Weights of a small transformer language model.
Size: width 576, 6 heads of 96, MLP 2304 tanh GELU, vocabulary 32000.
Architecture: LayerNorm before each block, learned positions, biases, tied embeddings, normalized queries and keys, attention and MLP in parallel.
Training: a variant of Adam for these matrices, 796M tokens, 6075 steps.
Each number is 200 + 40 x the weight over its row's rms, rounded and kept within 0 to 999. Layers, rows and columns count from 0. The size before them is the row's rms in percent of the matrix's.

# down: layer 6 MLP down (transposed), 2304x576, rms 0.0325, rows 1076-1122, columns 360-431
# up: layer 6 MLP up, 2304x576, rms 0.0343, rows 1077-1123, columns 360-431
down1076,099,234,222,158,225,246,297,227,190,190,196,198,122,228,178,177,266,199,191,179,158,158,180,189,217,217,264,262,233,216,189,138,202,217,175,193,265,286,297,163,237,246,221,208,191,273,205,220,158,169,203,215,214,208,216,155,276,216,225,144,243,173,174,169,196,165,183,166,208,224,259,222,200
up1077,096,193,167,212,150,202,107,186,144,228,249,236,240,177,267,239,202,205,224,160,237,243,216,157,154,115,217,153,186,164,185,82,193,184,134,175,181,216,159,245,184,157,249,236,215,212,209,164,233,187,268,221,160,255,199,207,212,330,227,203,149,193,220,208,255,208,234,196,199,152,150,170,224
down1077,092,240,304,161,222,214,186,153,195,184,272,163,173,250,210,227,189,163,157,231,162,183,172,218,174,125,188,207,201,195,128,211,211,215,162,263,200,232,205,213,198,258,180,201,164,183,202,198,216,264,173,212,185,242,205,169,172,219,256,137,212,271,240,203,206,181,209,223,238,183,193,248,228
up1078,095,237,174,224,253,122,128,166,293,187,183,178,288,188,136,249,210,274,139,184,134,188,223,165,168,211,173,140,161,199,217,139,172,231,279,146,164,171,212,169,228,207,174,288,279,208,216,169,168,256,253,194,265,128,236,141,184,149,237,150,146,195,175,194,274,188,258,145,198,158,284,249,193
down1078,095,137,206,179,243,251,211,233,186,201,289,137,178,162,174,210,193,190,235,223,206,161,261,190,197,155,205,164,247,145,171,177,206,153,193,260,189,182,281,212,171,170,159,161,163,151,218,200,219,196,166,235,226,196,250,205,195,223,153,215,209,234,208,195,206,306,185,263,205,263,238,176,241
up1079,102,201,168,232,176,87,197,196,169,231,230,321,219,235,203,237,142,228,235,199,212,166,185,240,171,152,128,336,197,237,168,108,139,252,121,250,193,271,215,175,237,151,69,240,144,209,221,232,212,243,229,182,218,208,110,225,201,151,123,221,232,176,233,239,156,260,159,139,144,178,215,180,237
down1079,102,214,104,182,188,196,264,203,189,239,184,162,166,220,176,138,191,196,191,218,263,156,148,208,264,239,150,167,218,218,233,206,213,204,185,169,204,243,208,230,314,185,203,243,202,178,134,248,152,200,135,223,165,166,225,181,220,138,242,159,144,200,131,267,170,225,290,170,229,223,194,250,214
up1080,102,158,185,225,169,211,219,191,180,240,222,134,154,274,172,217,191,235,146,238,248,226,281,220,200,293,222,157,264,221,159,201,205,178,184,225,233,235,159,153,251,238,174,212,296,178,214,214,165,236,261,204,237,221,188,203,213,204,195,258,179,213,189,208,259,267,207,221,176,144,241,178,211
down1080,112,157,213,202,131,224,222,184,238,197,155,185,226,148,233,238,195,185,231,188,189,198,225,131,245,234,143,193,292,201,222,197,204,200,245,217,279,284,203,205,169,184,163,266,155,173,199,150,251,174,273,175,151,170,154,213,210,253,218,231,138,225,200,163,158,177,178,227,220,201,211,242,293
up1081,097,276,227,243,280,165,192,190,180,186,271,254,152,201,202,265,198,257,163,199,181,232,189,176,241,230,134,253,190,150,230,151,238,209,224,174,146,153,180,185,241,217,110,200,179,248,208,207,180,234,185,148,219,165,265,282,144,232,233,169,236,234,193,126,162,199,190,232,243,248,278,179,178
down1081,089,104,204,73,209,274,174,240,225,195,172,155,223,172,177,204,135,169,247,206,208,191,219,202,222,182,202,106,213,198,129,253,200,258,183,227,228,259,207,213,150,152,313,192,188,161,256,206,189,157,205,175,170,231,185,182,275,184,119,202,200,176,185,206,219,243,209,239,207,207,161,234,221
up1082,097,173,182,217,169,206,230,213,134,245,176,194,144,196,198,237,141,186,143,219,167,214,265,177,183,235,173,185,212,234,164,176,218,259,140,234,270,245,152,184,212,208,232,207,203,207,200,262,174,222,245,177,275,224,142,108,255,156,135,160,187,206,201,255,211,175,248,189,185,204,182,196,231
down1082,096,225,270,187,239,242,209,229,170,176,98,139,252,109,244,149,173,112,216,203,142,135,196,70,257,265,174,238,216,142,171,161,207,224,223,210,210,135,192,152,186,234,144,158,225,218,230,171,258,129,201,212,171,201,175,274,200,161,226,222,197,249,238,175,245,237,145,298,179,207,238,168,236
up1083,095,145,229,179,227,177,167,232,197,211,231,219,152,184,224,265,187,220,164,225,144,229,182,201,157,217,178,228,191,235,128,213,191,195,127,195,138,125,177,161,203,231,188,187,234,234,276,147,221,142,219,160,198,165,194,182,201,206,207,247,175,173,141,224,169,206,170,109,167,134,176,188,141
down1083,093,158,141,198,134,188,246,205,207,272,169,168,234,118,162,158,228,160,168,194,185,210,209,206,251,133,239,248,195,130,258,222,154,236,194,230,205,291,172,153,192,185,185,221,194,153,173,208,162,186,206,211,259,173,139,260,121,225,187,192,151,189,199,161,212,167,204,232,259,209,223,158,259
up1084,110,218,214,195,211,149,283,170,153,266,230,174,176,172,212,273,198,234,159,269,217,263,193,137,171,169,224,223,183,208,195,131,214,214,252,223,260,176,137,194,168,165,199,267,258,193,213,181,214,215,208,223,214,123,267,181,139,192,213,215,198,135,198,277,206,208,183,217,151,183,192,218,267
down1084,097,225,194,197,174,184,151,156,155,203,240,174,251,183,268,258,215,214,259,148,205,270,160,203,191,227,232,177,216,210,213,153,245,172,220,152,179,194,223,214,172,181,239,232,262,238,188,203,205,224,237,200,205,170,208,144,219,156,190,199,217,163,189,237,200,274,195,160,172,142,167,210,186
up1085,101,158,177,151,245,192,210,177,216,209,196,175,181,220,171,244,182,125,218,194,207,206,164,213,211,219,248,205,249,166,153,226,233,263,236,171,263,225,160,137,230,248,205,202,225,174,240,229,195,197,182,220,262,234,131,220,183,199,178,189,167,198,177,168,162,220,200,252,185,177,227,175,238
down1085,096,150,212,206,171,143,228,256,235,176,187,243,185,172,210,197,203,129,283,152,188,219,223,252,111,168,209,157,146,270,212,152,175,170,203,190,155,198,121,159,179,179,179,139,225,229,124,206,212,225,206,184,153,164,180,212,197,230,208,307,210,255,154,281,205,237,239,203,200,128,274,184,196
up1086,101,200,227,187,232,198,179,240,143,167,162,216,157,184,197,161,177,165,139,166,152,245,219,204,159,158,175,270,164,234,201,212,230,187,209,192,149,184,169,253,204,223,165,227,222,216,181,218,191,198,221,238,324,93,171,221,287,185,182,190,158,257,155,237,220,182,284,247,275,195,173,155,175
down1086,105,239,245,144,189,196,217,209,243,153,137,212,182,181,252,178,271,221,272,255,238,221,131,274,192,262,149,224,168,249,138,213,213,174,186,246,60,229,168,197,230,199,234,230,209,272,196,248,218,193,268,262,138,195,220,200,192,232,197,233,219,223,202,229,248,207,196,145,239,109,228,126,218
up1087,093,156,245,245,186,210,217,218,223,116,248,103,159,197,240,220,181,185,215,241,214,232,235,144,174,164,191,231,194,249,181,191,221,109,213,168,202,206,155,236,141,232,168,245,188,214,199,147,121,274,192,302,194,202,155,197,157,245,192,226,197,197,209,275,204,249,222,201,267,221,230,243,205
down1087,094,169,170,60,212,214,167,214,247,156,200,184,282,209,223,163,205,257,165,175,144,209,175,217,184,210,202,129,229,213,228,176,239,181,188,241,199,182,208,263,230,144,243,123,244,187,238,176,238,217,226,153,249,245,141,264,235,184,219,219,250,206,180,195,206,169,225,179,90,188,214,164,168
up1088,097,205,233,227,233,154,167,228,128,217,137,266,176,81,242,148,169,266,168,156,282,130,175,202,194,213,82,182,165,207,136,206,187,156,136,247,192,167,242,212,285,208,167,298,183,190,221,239,210,174,193,203,143,269,211,173,250,209,205,143,186,185,139,158,170,221,272,184,223,180,212,184,220
down1088,107,189,168,255,208,164,208,241,149,202,253,182,197,193,196,174,201,238,265,261,220,164,189,85,152,273,264,281,234,172,260,197,215,170,219,219,224,225,117,193,272,179,166,191,194,209,189,243,298,129,180,152,160,189,166,173,141,232,190,233,240,186,243,220,196,172,147,229,199,178,197,216,187
up1089,104,217,184,95,190,138,243,212,223,217,253,224,268,279,242,179,184,178,174,248,231,179,184,255,250,217,181,247,245,153,214,187,171,162,204,319,196,181,113,154,163,236,181,152,177,241,151,164,149,214,216,210,196,137,269,214,193,230,246,198,231,173,190,107,262,151,215,214,198,217,174,155,273
down1089,096,156,224,234,162,222,157,151,182,247,145,206,224,196,213,198,165,182,258,140,171,132,227,148,179,179,107,177,246,221,223,161,248,232,210,158,198,231,265,246,179,160,210,233,154,231,285,176,201,228,244,226,132,278,219,159,216,188,237,154,102,272,236,188,189,155,178,198,191,159,253,95,207
up1090,102,178,209,234,221,207,142,215,191,180,196,166,193,174,241,185,215,214,153,184,156,207,227,243,114,156,171,241,195,164,65,209,194,152,162,217,200,207,202,178,158,218,214,207,158,231,164,158,239,186,232,248,274,255,150,123,296,215,152,152,185,209,172,194,227,204,234,230,232,222,242,167,209
down1090,107,260,231,124,146,176,181,247,293,145,148,184,205,175,175,162,190,229,146,192,249,198,167,201,232,328,166,222,120,286,104,140,208,177,219,175,218,206,295,143,202,163,203,175,247,181,192,178,262,125,241,117,176,204,162,204,195,193,138,181,224,242,192,200,272,274,228,149,207,240,202,190,205
up1091,101,208,141,198,193,125,199,187,168,270,234,150,169,207,182,268,198,223,176,197,214,249,310,216,228,120,192,206,221,212,207,158,227,258,209,215,144,246,163,271,199,223,164,233,126,187,205,223,132,185,256,180,186,194,194,129,220,197,229,137,196,246,214,123,234,242,168,165,256,232,222,226,237
down1091,102,197,200,196,159,136,195,212,240,241,178,263,190,233,163,204,241,207,246,187,152,268,166,188,236,242,194,194,229,236,227,211,194,171,201,218,201,175,222,187,232,192,173,163,196,192,207,187,257,143,167,213,122,234,219,153,130,240,165,151,193,140,249,168,154,233,145,214,236,84,204,183,173
up1092,109,184,202,304,172,173,195,181,187,180,192,223,168,184,141,262,219,190,211,167,203,230,251,151,278,224,97,166,131,258,151,212,177,172,150,260,233,236,136,175,174,212,190,187,234,242,224,187,281,219,183,189,221,175,151,131,235,190,188,170,257,176,160,167,255,163,276,217,295,162,257,173,282
down1092,109,262,321,225,205,181,208,174,142,167,163,220,218,133,205,154,172,204,206,149,142,186,258,213,180,275,204,258,181,214,145,215,206,213,196,166,163,215,212,213,201,238,138,174,238,245,171,182,232,171,179,119,244,153,210,196,181,265,231,213,193,203,200,199,155,103,193,167,234,128,177,209,211
up1093,095,224,232,213,235,83,203,185,250,210,198,193,246,206,154,214,119,244,191,243,212,219,232,213,220,195,237,176,192,169,186,234,198,250,226,252,144,275,219,195,252,203,279,249,184,222,178,237,210,193,212,234,246,159,208,170,211,119,207,174,190,212,192,168,229,187,164,280,201,194,213,247,264
down1093,088,235,160,194,234,224,242,201,193,214,201,261,121,244,157,190,270,140,157,207,165,236,219,120,212,179,225,237,244,220,219,179,205,195,177,175,138,243,124,185,222,199,131,175,257,168,182,243,225,233,145,209,163,241,210,165,218,234,239,207,98,208,230,174,213,221,207,187,263,180,275,163,309
up1094,109,92,182,212,151,195,246,195,254,231,199,236,203,183,234,285,246,218,154,270,184,195,205,197,286,200,187,195,257,195,219,152,231,152,178,244,228,258,178,112,158,143,203,209,238,162,220,175,241,228,191,202,213,171,193,216,209,112,202,199,198,229,202,201,234,240,185,165,199,205,157,258,221
down1094,107,202,234,209,264,238,220,212,188,270,190,221,239,178,224,251,190,234,167,167,172,163,133,214,154,219,154,193,220,184,201,187,108,189,203,243,222,148,211,302,228,159,128,184,229,202,239,214,184,220,262,186,206,197,128,224,183,228,188,213,170,209,124,134,213,153,131,179,165,193,220,275,171
up1095,101,165,140,148,197,202,163,143,196,201,227,168,92,225,166,180,181,226,192,176,165,210,245,209,266,285,181,245,217,171,187,214,204,235,176,219,180,212,204,160,177,222,178,231,232,189,258,149,196,164,154,160,235,180,88,221,134,170,243,208,184,199,179,258,251,182,180,203,285,158,267,160,179
down1095,099,202,166,270,201,213,211,216,148,144,206,202,249,156,225,120,207,207,154,157,243,160,224,170,231,212,239,139,244,204,203,256,230,195,203,128,211,297,225,248,219,211,166,185,232,209,169,276,200,201,230,221,209,166,247,145,253,183,207,131,118,218,194,144,216,211,214,285,174,191,144,180,186
up1096,095,137,77,234,223,210,141,200,144,190,260,214,88,204,164,210,196,168,229,202,257,227,228,205,241,178,203,159,156,179,211,214,113,194,193,230,215,183,227,221,209,166,187,189,152,273,186,195,212,183,206,149,236,248,165,219,228,206,169,178,148,229,218,190,176,227,166,195,218,165,178,236,152
down1096,093,249,203,190,196,201,231,229,196,124,112,213,215,259,179,219,268,202,168,121,199,213,128,159,162,181,139,190,200,136,212,208,154,182,243,257,272,148,180,157,305,180,149,202,257,181,239,308,138,222,190,237,182,238,231,185,192,244,269,125,285,246,235,164,223,238,272,236,230,258,205,251,259
up1097,089,115,240,167,151,234,206,258,195,263,213,204,93,252,258,213,211,265,160,242,251,241,227,203,207,207,228,139,176,174,150,170,125,194,153,246,234,197,189,211,218,155,153,176,189,170,294,188,161,152,216,186,185,139,262,193,254,160,194,147,217,206,189,164,175,189,283,198,211,158,146,195,234
down1097,090,300,155,253,265,180,223,160,190,220,120,160,256,145,133,197,154,215,241,173,134,179,135,210,221,181,153,212,163,196,228,243,228,232,209,216,189,174,187,197,203,236,254,241,235,197,185,159,204,265,182,176,201,196,179,186,157,222,184,182,250,196,134,227,229,195,151,234,199,234,202,233,161
up1098,103,238,232,215,195,163,171,157,257,201,236,176,176,235,258,239,320,215,195,171,224,198,184,221,195,207,222,217,218,188,212,196,179,233,59,182,188,233,203,194,180,259,162,325,188,199,170,222,188,185,192,179,280,124,120,219,226,169,217,180,198,218,202,209,159,329,81,239,258,221,235,171,182
down1098,103,179,115,190,200,233,227,219,267,170,167,164,189,167,134,215,229,217,159,234,153,176,137,199,177,188,254,238,196,122,167,227,246,248,282,232,193,203,153,239,159,305,172,218,285,223,245,146,232,187,158,197,183,176,240,106,205,200,219,186,198,203,166,194,217,257,250,150,165,193,217,204,285
up1099,089,194,160,321,205,260,184,198,168,246,245,189,213,246,227,228,187,231,228,196,211,150,267,207,239,76,224,243,214,189,210,167,216,218,187,205,233,220,209,221,185,250,209,249,213,231,182,153,287,170,180,152,198,249,138,130,198,233,210,163,161,226,192,204,111,197,127,207,235,125,178,168,180
down1099,096,277,259,125,218,208,220,220,245,177,132,144,214,116,191,168,191,197,181,223,207,289,189,206,107,245,225,191,179,235,138,259,156,198,181,136,179,163,191,209,257,240,188,155,173,193,165,261,136,208,235,196,229,136,287,178,276,125,305,138,246,207,260,221,157,161,267,174,209,247,216,168,151
up1100,101,208,186,208,233,224,208,247,209,170,148,162,268,193,277,172,198,159,251,159,239,219,247,195,184,178,183,231,234,193,167,202,154,208,184,193,248,227,255,129,185,301,203,259,172,242,193,275,236,246,290,131,223,182,151,172,185,137,159,189,189,285,140,176,99,217,259,209,289,132,226,251,250
down1100,101,154,279,223,259,144,155,166,170,236,259,250,247,176,232,178,225,177,132,179,216,206,172,168,209,147,190,245,232,226,205,209,196,154,215,228,161,154,128,224,155,186,169,166,235,273,177,152,205,187,192,180,160,186,181,283,232,202,177,202,258,161,128,210,189,179,259,231,221,242,160,145,119
up1101,108,140,257,233,129,191,206,188,134,199,252,149,148,255,245,227,166,208,182,201,217,223,180,205,233,119,193,242,254,257,185,137,279,166,216,196,178,217,169,158,132,183,143,198,259,179,188,194,142,158,273,145,242,159,171,182,213,204,250,212,192,227,200,195,159,249,210,208,281,239,223,282,235
down1101,100,200,189,145,268,193,240,130,206,139,195,234,237,199,141,209,293,173,221,213,261,266,215,205,232,216,174,167,175,155,225,234,255,136,210,150,238,144,147,175,277,234,188,223,221,226,240,216,134,240,157,156,187,209,197,188,243,152,249,163,202,228,182,120,178,195,211,98,211,186,216,242,182
up1102,094,206,201,140,125,174,209,239,169,201,163,238,228,234,200,274,188,184,224,189,231,215,255,225,190,195,195,119,214,198,181,213,151,156,203,191,157,268,174,240,206,219,179,210,197,267,168,187,154,176,245,215,227,190,236,244,161,167,206,188,152,229,98,182,188,182,253,188,142,62,151,195,219
down1102,095,186,187,264,138,226,166,182,166,178,257,293,217,214,144,157,156,218,230,223,200,259,123,218,207,225,220,203,236,224,104,142,158,217,237,210,211,184,198,254,181,250,144,200,204,268,258,230,191,189,234,233,226,156,253,170,287,253,161,256,209,274,175,240,139,211,216,205,268,175,162,234,184
up1103,097,141,148,209,207,160,199,161,208,213,247,181,116,167,129,183,210,254,242,172,213,185,282,246,159,123,205,215,147,200,228,155,156,132,112,212,274,268,231,231,229,213,165,155,233,168,186,171,183,197,157,156,268,138,130,181,218,234,186,142,134,183,272,182,223,232,291,170,153,181,185,156,138
down1103,092,165,304,138,186,187,194,160,172,229,210,119,238,197,286,239,89,205,163,230,249,156,197,223,173,170,191,186,158,177,128,185,199,218,252,217,166,185,167,155,142,268,263,215,223,212,221,180,209,199,231,248,266,225,275,212,231,193,171,249,209,154,230,150,193,249,249,264,188,248,189,208,172
up1104,100,220,176,214,232,198,251,182,213,153,242,200,181,139,152,193,135,198,146,244,167,169,174,225,175,234,102,228,184,149,187,137,197,218,212,184,194,123,168,192,172,208,231,255,270,220,233,242,191,205,125,216,244,235,232,206,178,190,195,233,196,195,160,259,223,240,209,127,118,259,269,191,218
down1104,093,184,210,243,221,180,176,227,166,184,170,180,213,196,212,242,204,170,240,208,211,235,208,224,205,156,248,250,212,185,150,137,209,220,161,212,252,195,261,172,142,230,163,166,156,220,156,185,197,167,180,195,167,221,169,212,228,156,146,124,190,182,204,175,186,234,166,209,201,96,132,224,180
up1105,106,237,179,206,140,188,269,172,155,196,187,245,236,257,221,287,147,192,233,226,122,216,183,235,185,243,215,273,194,236,164,229,191,141,200,236,134,236,198,139,224,253,161,247,189,265,223,327,196,161,196,159,188,203,178,183,251,142,209,248,187,238,191,188,104,171,167,175,221,211,244,227,206
down1105,106,234,180,136,176,193,208,199,264,186,235,203,263,208,231,192,222,180,162,169,185,175,133,192,180,236,154,191,146,221,127,198,262,187,239,177,204,179,269,187,330,190,222,201,211,210,239,163,175,155,269,199,237,186,251,205,261,222,188,254,230,213,236,256,246,230,301,223,221,218,175,203,200
up1106,097,138,136,190,152,205,223,215,243,219,213,160,192,140,235,238,169,220,190,175,217,306,224,205,206,198,193,237,242,145,166,250,218,188,244,149,212,199,108,199,195,225,186,260,218,242,239,254,219,218,181,141,244,73,176,216,167,142,205,124,216,166,109,145,213,214,256,203,254,169,230,176,253
down1106,094,227,226,260,272,202,189,194,184,266,192,213,260,180,178,252,228,119,215,174,199,222,248,214,166,183,136,199,237,235,227,199,197,244,209,208,169,184,216,169,203,273,167,78,177,247,181,211,253,205,209,146,202,309,192,202,188,189,127,190,175,186,265,223,220,149,181,172,208,231,205,206,174
up1107,094,176,185,276,176,221,239,211,175,215,204,246,269,194,271,279,189,123,212,216,192,192,197,170,195,208,196,170,135,185,240,208,171,144,207,166,185,189,196,126,141,158,247,212,212,177,262,196,159,169,228,203,213,152,246,137,192,183,166,182,197,245,162,214,172,189,199,124,214,228,261,220,228
down1107,099,191,202,156,187,143,141,188,199,205,212,165,136,171,160,126,186,242,202,160,233,228,160,243,212,171,195,223,216,224,179,199,204,294,193,137,227,210,196,219,191,189,247,209,211,308,125,237,207,208,157,189,220,273,135,232,208,191,203,206,196,239,271,220,181,194,209,214,210,166,219,224,72
up1108,103,196,201,185,188,188,196,275,227,208,146,209,185,267,217,222,190,231,197,285,228,276,210,274,190,203,143,205,131,265,195,204,155,175,179,266,240,228,144,156,190,241,168,198,148,188,189,226,185,117,185,151,240,226,215,97,180,218,101,266,268,257,177,177,301,264,232,174,186,201,262,228,152
down1108,103,246,168,200,200,224,160,209,226,231,152,163,186,194,195,225,215,174,165,272,159,282,187,197,121,192,210,210,211,239,145,170,213,215,261,197,168,178,228,249,224,164,186,129,223,183,163,156,246,181,306,145,214,251,181,175,179,243,292,289,251,179,206,238,299,172,237,167,259,153,99,223,248
up1109,103,101,189,176,167,165,258,222,173,210,156,176,203,192,145,207,150,243,182,259,262,235,144,190,205,241,197,231,197,137,210,108,197,235,225,240,236,190,230,251,136,234,193,179,139,150,305,263,236,209,155,214,262,191,184,210,190,203,206,204,171,222,200,231,213,192,238,168,185,188,166,128,151
down1109,104,213,191,150,213,211,187,210,267,189,167,166,238,183,146,232,166,208,259,184,226,147,252,187,162,212,243,192,240,188,184,217,193,205,202,187,248,231,247,191,274,178,188,163,233,279,189,146,100,210,149,226,212,196,190,215,186,134,210,136,226,200,255,178,240,233,223,151,253,191,217,88,188
up1110,087,246,202,213,167,224,251,169,146,295,240,164,224,216,263,217,158,225,156,214,260,192,161,238,151,210,263,251,229,316,190,191,161,202,179,215,176,193,203,205,153,202,162,228,185,177,225,183,102,189,314,268,237,170,156,141,253,173,196,181,194,249,202,186,110,262,202,202,232,234,230,139,157
down1110,092,272,150,231,198,223,174,159,209,186,263,159,162,239,185,196,221,191,155,257,183,219,201,182,297,198,208,133,216,156,153,198,264,220,229,260,180,195,183,187,302,186,172,115,183,183,200,203,172,244,176,124,126,157,193,257,100,186,196,257,153,242,178,157,240,209,224,187,201,252,192,218,225
up1111,109,222,262,231,155,237,241,239,210,185,284,191,168,211,233,180,151,148,122,217,237,168,98,196,247,212,149,188,209,220,167,181,197,166,189,230,154,147,184,209,149,244,216,198,154,210,194,220,149,110,301,233,216,178,175,207,260,217,207,227,156,235,240,224,207,234,218,226,291,161,140,223,198
down1111,116,231,240,204,139,176,227,212,248,179,187,159,272,179,229,195,87,197,225,228,183,263,178,205,187,225,209,254,237,275,190,246,209,174,187,191,191,212,151,158,192,145,108,174,122,163,237,246,131,165,218,188,148,156,225,233,222,236,185,199,231,220,254,162,162,197,149,158,230,244,235,192,172
up1112,095,198,217,242,111,167,234,201,282,184,174,165,199,196,283,190,180,146,188,291,232,132,162,218,243,147,189,316,183,165,239,191,253,165,177,180,393,142,215,274,151,215,198,257,188,180,167,226,159,214,168,207,191,206,175,190,188,232,212,192,147,208,211,238,197,196,158,143,193,210,338,179,184
down1112,097,132,200,293,182,128,220,180,182,175,205,205,228,127,153,191,187,163,206,177,139,221,214,174,226,236,125,229,206,163,138,202,245,178,252,190,166,220,172,209,170,186,160,204,218,192,273,209,219,231,165,178,148,243,184,237,203,196,266,206,239,192,196,239,186,137,125,203,205,149,217,194,188
up1113,112,131,174,207,254,194,120,283,254,187,222,122,85,215,206,238,184,175,270,128,133,188,240,141,219,197,127,269,150,268,144,224,170,199,236,136,198,270,209,222,179,165,262,211,166,254,216,172,174,214,263,240,241,217,158,177,201,201,183,185,146,191,180,180,176,268,219,182,233,172,224,195,215
down1113,099,179,169,176,230,170,210,144,187,200,171,233,223,198,221,198,206,197,163,122,242,175,263,116,200,159,227,219,222,253,189,184,190,233,231,214,201,241,216,166,185,182,272,261,236,179,210,223,204,194,221,202,224,255,259,225,182,221,201,187,228,248,201,200,121,137,229,174,160,177,181,211,201
up1114,085,160,208,185,190,240,177,229,174,120,199,138,82,230,228,199,189,197,170,136,188,203,260,222,307,234,226,255,254,242,207,180,201,215,184,248,217,231,190,204,200,279,156,212,223,202,212,231,185,183,168,198,211,155,176,208,260,182,215,197,212,220,155,206,233,256,201,178,135,152,197,209,226
down1114,088,256,208,224,224,221,165,188,240,179,212,145,281,179,269,195,236,168,258,193,193,148,197,226,215,229,211,211,215,211,204,190,183,179,282,237,246,170,209,239,223,168,241,176,226,221,207,242,268,243,204,135,266,188,222,127,217,187,219,223,222,139,147,150,160,152,160,170,271,261,207,210,173
up1115,094,209,161,216,125,204,98,144,182,172,292,148,110,183,247,240,169,220,271,181,222,260,259,187,228,171,267,155,179,124,157,242,149,219,182,147,177,160,208,252,175,174,229,175,168,189,228,215,208,218,245,257,221,207,210,162,191,262,212,154,191,236,228,182,300,190,215,226,235,144,250,139,179
down1115,099,157,197,162,201,160,202,227,163,201,223,227,248,219,231,218,202,146,137,267,204,160,190,152,224,174,269,237,282,196,155,250,210,248,194,274,259,173,222,194,208,234,234,205,233,176,165,243,190,171,155,197,203,145,216,234,278,213,206,147,187,232,166,241,130,284,194,251,166,232,159,214,164
up1116,113,191,188,158,247,234,176,129,225,150,246,256,188,248,200,284,159,243,177,168,202,211,139,177,192,120,156,173,259,102,184,169,222,204,182,200,205,244,165,111,171,171,238,240,224,229,230,189,194,202,174,212,299,217,243,149,218,128,213,191,177,222,159,248,156,141,116,180,214,183,212,244,195
down1116,111,255,208,203,221,204,148,123,149,200,265,163,231,211,260,248,232,225,214,139,216,253,154,209,200,207,228,262,148,204,261,132,138,239,194,179,199,178,127,212,189,160,211,212,131,266,183,185,181,257,172,313,192,203,153,182,221,194,146,197,210,83,248,223,157,195,216,262,183,257,184,227,135
up1117,092,229,261,205,207,199,221,237,167,144,257,127,145,141,229,196,201,178,81,202,155,245,234,197,156,260,185,242,197,144,214,199,155,216,214,198,191,178,207,176,227,128,190,209,196,156,180,206,227,159,247,240,194,234,195,133,230,218,193,210,140,174,187,165,211,260,251,227,198,218,201,225,144
down1117,091,168,130,133,239,240,212,196,170,171,154,172,246,242,213,189,190,162,225,262,183,183,206,187,166,184,270,165,180,184,191,228,200,124,171,211,175,232,165,240,288,203,190,183,254,156,261,154,130,233,174,194,220,180,168,211,276,244,240,198,262,194,213,177,178,194,212,160,236,153,273,174,219
up1118,102,182,188,184,190,133,142,171,128,217,126,117,182,198,254,159,186,175,196,229,268,128,185,214,162,197,112,219,125,140,205,224,274,218,240,288,239,164,172,204,189,106,220,188,139,235,181,164,188,167,176,245,293,243,215,170,258,237,227,127,91,198,205,267,180,142,165,208,203,249,195,128,175
down1118,109,258,150,204,175,151,180,235,207,251,175,165,217,205,232,186,187,203,238,188,183,223,247,260,152,241,217,229,167,186,128,270,158,211,233,198,164,193,239,203,221,259,180,203,154,213,232,236,172,187,179,279,234,193,173,119,182,208,234,272,234,221,199,186,194,151,218,240,197,259,195,160,185
up1119,096,183,199,178,177,164,160,241,191,216,155,232,215,218,193,219,164,109,195,225,107,185,180,186,208,173,165,124,213,270,168,245,161,200,249,201,176,172,175,178,186,244,188,197,208,180,199,232,181,148,228,211,246,239,292,170,203,158,210,171,203,166,159,189,195,251,204,235,107,195,201,198,205
down1119,097,177,183,194,165,232,240,232,283,177,168,213,249,237,173,189,114,239,140,176,200,228,211,181,175,227,226,244,82,185,139,165,171,146,155,234,174,158,230,246,181,208,191,213,197,195,208,181,222,210,257,290,127,227,276,176,208,121,203,203,191,152,207,155,198,111,209,212,244,231,185,276,188
up1120,098,178,210,266,173,212,168,205,205,195,200,273,200,229,173,168,241,240,148,229,254,161,248,230,182,234,61,237,171,155,183,84,198,201,225,153,182,196,192,107,204,191,160,234,265,161,143,172,167,186,202,210,237,169,139,186,306,180,204,134,299,268,206,194,261,165,202,225,165,184,218,223,186
down1120,102,219,177,123,215,234,196,198,139,231,245,125,168,200,218,208,136,198,227,221,239,141,157,96,189,176,220,226,178,213,219,271,197,200,241,221,215,225,128,152,278,235,202,179,211,272,192,227,230,139,150,202,241,272,187,196,119,231,188,210,213,251,197,177,217,253,268,173,194,189,140,259,219
up1121,099,197,160,200,223,185,241,191,216,270,188,179,191,143,255,222,197,192,186,184,194,209,184,130,217,166,185,218,251,225,175,127,190,156,150,215,167,168,261,125,138,185,224,205,181,131,215,196,169,172,158,169,166,188,257,134,147,184,131,245,133,239,176,180,203,221,250,207,208,218,184,213,260
down1121,101,191,177,219,180,266,133,182,196,225,168,183,172,195,170,223,224,197,220,208,249,197,178,184,244,174,196,225,205,134,241,214,151,197,262,194,170,289,184,245,238,201,208,221,200,230,218,213,201,176,152,146,202,216,226,237,155,106,232,209,172,230,225,127,216,234,128,172,192,145,121,157,156
up1122,103,200,197,249,170,144,184,181,217,178,228,192,207,176,164,212,213,161,151,205,234,249,239,148,210,268,184,208,248,152,205,206,186,178,139,175,152,150,129,146,200,172,145,292,220,244,231,222,171,164,246,197,252,150,211,170,209,224,216,166,226,179,186,212,164,165,221,239,266,185,206,213,167
down1122,103,159,240,174,154,150,217,189,250,168,205,234,226,184,296,207,223,181,219,187,234,256,208,133,95,190,216,216,271,204,189,196,158,212,106,172,188,220,225,156,171,233,184,178,244,220,233,227,229,211,151,243,155,140,252,211,251,168,202,197,196,272,179,266,150,187,227,167,177,146,166,201,173
up1123,102,243,126,234,175,170,180,241,199,233,210,191,218,233,219,178,136,216,183,205,242,200,138,139,189,143,217,180,154,148,190,244,230,195,201,228,165,189,83,241,169,158,239,239,179,220,205,210,171,215,179,157,213,163,152,196,124,151,194,175,172,233,228,228,259,130,166,220,110,224,222,215,208